Part of a small language model's weights: no biases in attention or MLP.
Each number is 50 + 15 x the weight over its row's rms, rounded and kept within 0 to 99. Layers, rows and columns count from 0. The size before them is the row's rms in percent of the matrix's.

# v: layer 12 attention value, 128x128, rms 0.0895, rows 36-46, columns 0-63
# o: layer 12 attention output (transposed), 128x128, rms 0.0934, rows 36-45, columns 0-63
v36 101:34 52 60 25 36 59 28 71 56 46 54 39 49 21 08 33 48 66 44 47 82 39 49 71 44 67 44 66 50 57 53 69 48 46 68 60 43 56 60 60 42 53 70 47 63 41 62 57 35 55 58 23 50 49 63 48 39 66 62 50 71 55 61 33
o36 094:38 72 13 67 47 45 51 65 53 26 37 59 55 26 47 48 43 49 44 59 49 77 58 35 71 58 61 62 57 51 15 67 48 73 63 54 48 71 47 51 57 10 47 65 64 46 32 42 63 35 41 48 52 53 40 92 28 34 42 52 50 54 72 44
v37 103:73 49 76 64 60 38 51 57 42 59 23 66 19 31 83 48 54 42 20 48 41 55 53 35 40 43 30 53 63 19 41 39 55 43 46 56 54 55 62 35 38 54 50 44 38 47 47 65 57 59 26 48 65 59 52 53 21 58 68 61 48 62 32 53
o37 099:64 59 42 33 61 88 64 36 32 54 56 59 62 36 35 68 83 64 46 36 63 40 43 64 54 60 73 38 35 35 49 44 37 34 48 77 39 38 44 48 42 66 60 64 27 42 35 42 56 51 14 52 40 69 73 29 68 51 48 78 41 34 51 54
v38 105:30 56 54 63 31 62 30 56 34 44 77 31 52 43 15 41 47 64 53 31 53 42 66 23 39 50 58 54 57 59 45 64 49 55 76 50 49 54 54 48 42 55 71 48 66 30 88 27 48 51 59 60 67 52 36 54 31 45 50 50 61 48 50 08
o38 102:28 68 50 70 52 58 57 64 56 31 29 50 68 39 54 61 31 07 32 60 46 56 85 22 54 96 55 62 56 41 36 64 55 59 23 63 48 63 55 57 46 40 51 46 49 52 36 71 63 39 36 54 54 42 70 69 41 46 31 45 26 37 47 58
v39 090:63 58 50 67 58 65 60 59 46 54 30 35 57 32 41 56 61 45 64 40 49 46 70 53 50 42 33 49 53 37 54 42 50 38 67 52 34 47 35 34 42 54 32 26 64 57 64 50 79 55 37 45 38 25 67 66 23 62 47 75 99 30 51 49
o39 093:25 73 40 51 51 51 41 53 43 44 44 28 64 45 32 83 58 38 55 44 38 38 42 30 35 57 71 22 77 38 32 64 55 84 66 45 39 58 59 57 37 48 52 57 59 30 31 52 92 59 41 38 66 45 53 70 32 17 43 68 55 40 62 97
v40 099:64 66 39 65 42 52 63 39 25 56 86 34 31 63 52 46 49 61 73 59 32 45 79 34 41 43 29 44 48 52 38 50 56 47 66 60 13 44 48 31 24 50 54 32 55 50 64 49 58 66 50 63 39 39 39 64 24 42 48 49 65 71 29 16
o40 109:16 87 68 51 48 60 57 17 39 34 45 35 58 54 46 70 54 11 32 77 50 48 59 37 47 50 62 55 61 24 53 73 44 59 30 57 28 35 65 60 21 58 61 35 48 60 25 72 64 73 38 56 48 19 65 47 59 48 50 59 33 23 34 70
v41 091:59 65 31 46 51 49 48 57 41 40 75 48 07 39 67 44 60 51 48 54 17 63 73 49 50 37 29 60 57 42 40 68 49 40 77 66 29 35 73 27 16 39 53 35 62 44 68 61 69 65 40 42 46 25 50 68 53 37 46 54 67 39 31 20
o41 099:30 81 42 55 54 46 34 34 43 40 44 36 51 51 50 63 67 20 45 55 68 55 30 35 48 43 69 29 55 42 29 99 33 79 32 43 23 50 67 59 53 48 76 40 52 51 09 65 78 61 26 46 63 33 54 52 51 21 50 77 46 22 35 71
v42 090:33 43 50 42 44 52 21 46 59 57 09 74 30 44 70 46 42 46 46 60 33 57 33 52 45 64 47 48 58 57 32 47 49 56 44 51 84 40 27 86 44 56 58 50 25 44 61 61 50 46 63 41 85 62 47 46 76 43 64 32 29 53 56 81
o42 086:66 39 53 57 64 44 51 45 65 45 60 60 44 43 58 32 48 58 64 37 57 52 39 59 54 25 34 63 34 68 52 28 36 20 79 64 55 43 63 37 58 46 36 51 76 60 62 32 40 44 58 70 33 35 23 33 67 62 46 29 67 75 41 15
v43 098:80 38 74 44 39 33 21 83 78 59 39 23 26 21 60 37 58 55 31 66 59 60 35 42 57 42 60 62 69 39 44 61 44 60 22 35 29 54 67 67 65 59 66 62 45 47 32 78 55 17 53 24 58 71 38 35 54 50 51 36 51 64 46 59
o43 104:59 42 55 40 45 57 61 56 45 57 61 86 40 51 38 58 42 59 63 81 58 60 47 76 42 22 51 58 25 46 38 17 29 06 44 75 53 54 28 68 54 53 35 38 40 69 62 34 31 53 32 63 24 69 41 32 63 53 68 30 31 70 47 27
v44 087:32 50 31 00 50 65 44 51 35 44 46 55 42 80 23 43 49 68 72 29 64 56 46 79 56 56 51 46 47 59 46 60 48 57 61 44 61 42 27 44 46 46 17 83 30 70 80 40 62 50 51 30 63 55 39 53 55 58 71 45 52 38 37 51
o44 082:66 64 11 53 40 72 42 83 63 07 37 52 52 44 32 27 48 60 50 47 38 51 71 57 57 64 48 90 33 48 44 49 46 54 61 43 69 50 72 52 52 35 38 62 42 31 72 60 54 05 68 70 53 56 53 65 31 54 36 30 31 72 56 71
v45 100:67 51 28 29 51 50 65 18 38 26 90 68 39 47 45 55 55 53 61 48 49 49 55 70 60 34 41 60 38 52 62 56 49 50 62 56 41 60 56 35 54 43 37 57 68 64 43 50 23 64 43 27 10 27 42 58 54 73 50 56 55 47 45 42
o45 094:34 52 28 43 33 39 18 47 51 50 50 32 54 56 57 46 72 69 24 39 49 64 58 38 68 54 66 53 60 32 25 88 57 99 30 25 51 52 55 52 60 40 62 71 44 42 27 33 59 45 63 36 71 52 56 58 34 26 52 80 65 56 61 63
v46 095:28 51 50 16 54 53 55 46 53 58 62 42 56 58 25 48 42 60 82 34 66 40 41 46 60 61 52 44 39 57 64 57 53 54 37 28 46 63 00 57 79 46 38 79 54 67 57 26 37 70 44 38 24 49 41 48 36 78 61 47 56 62 50 64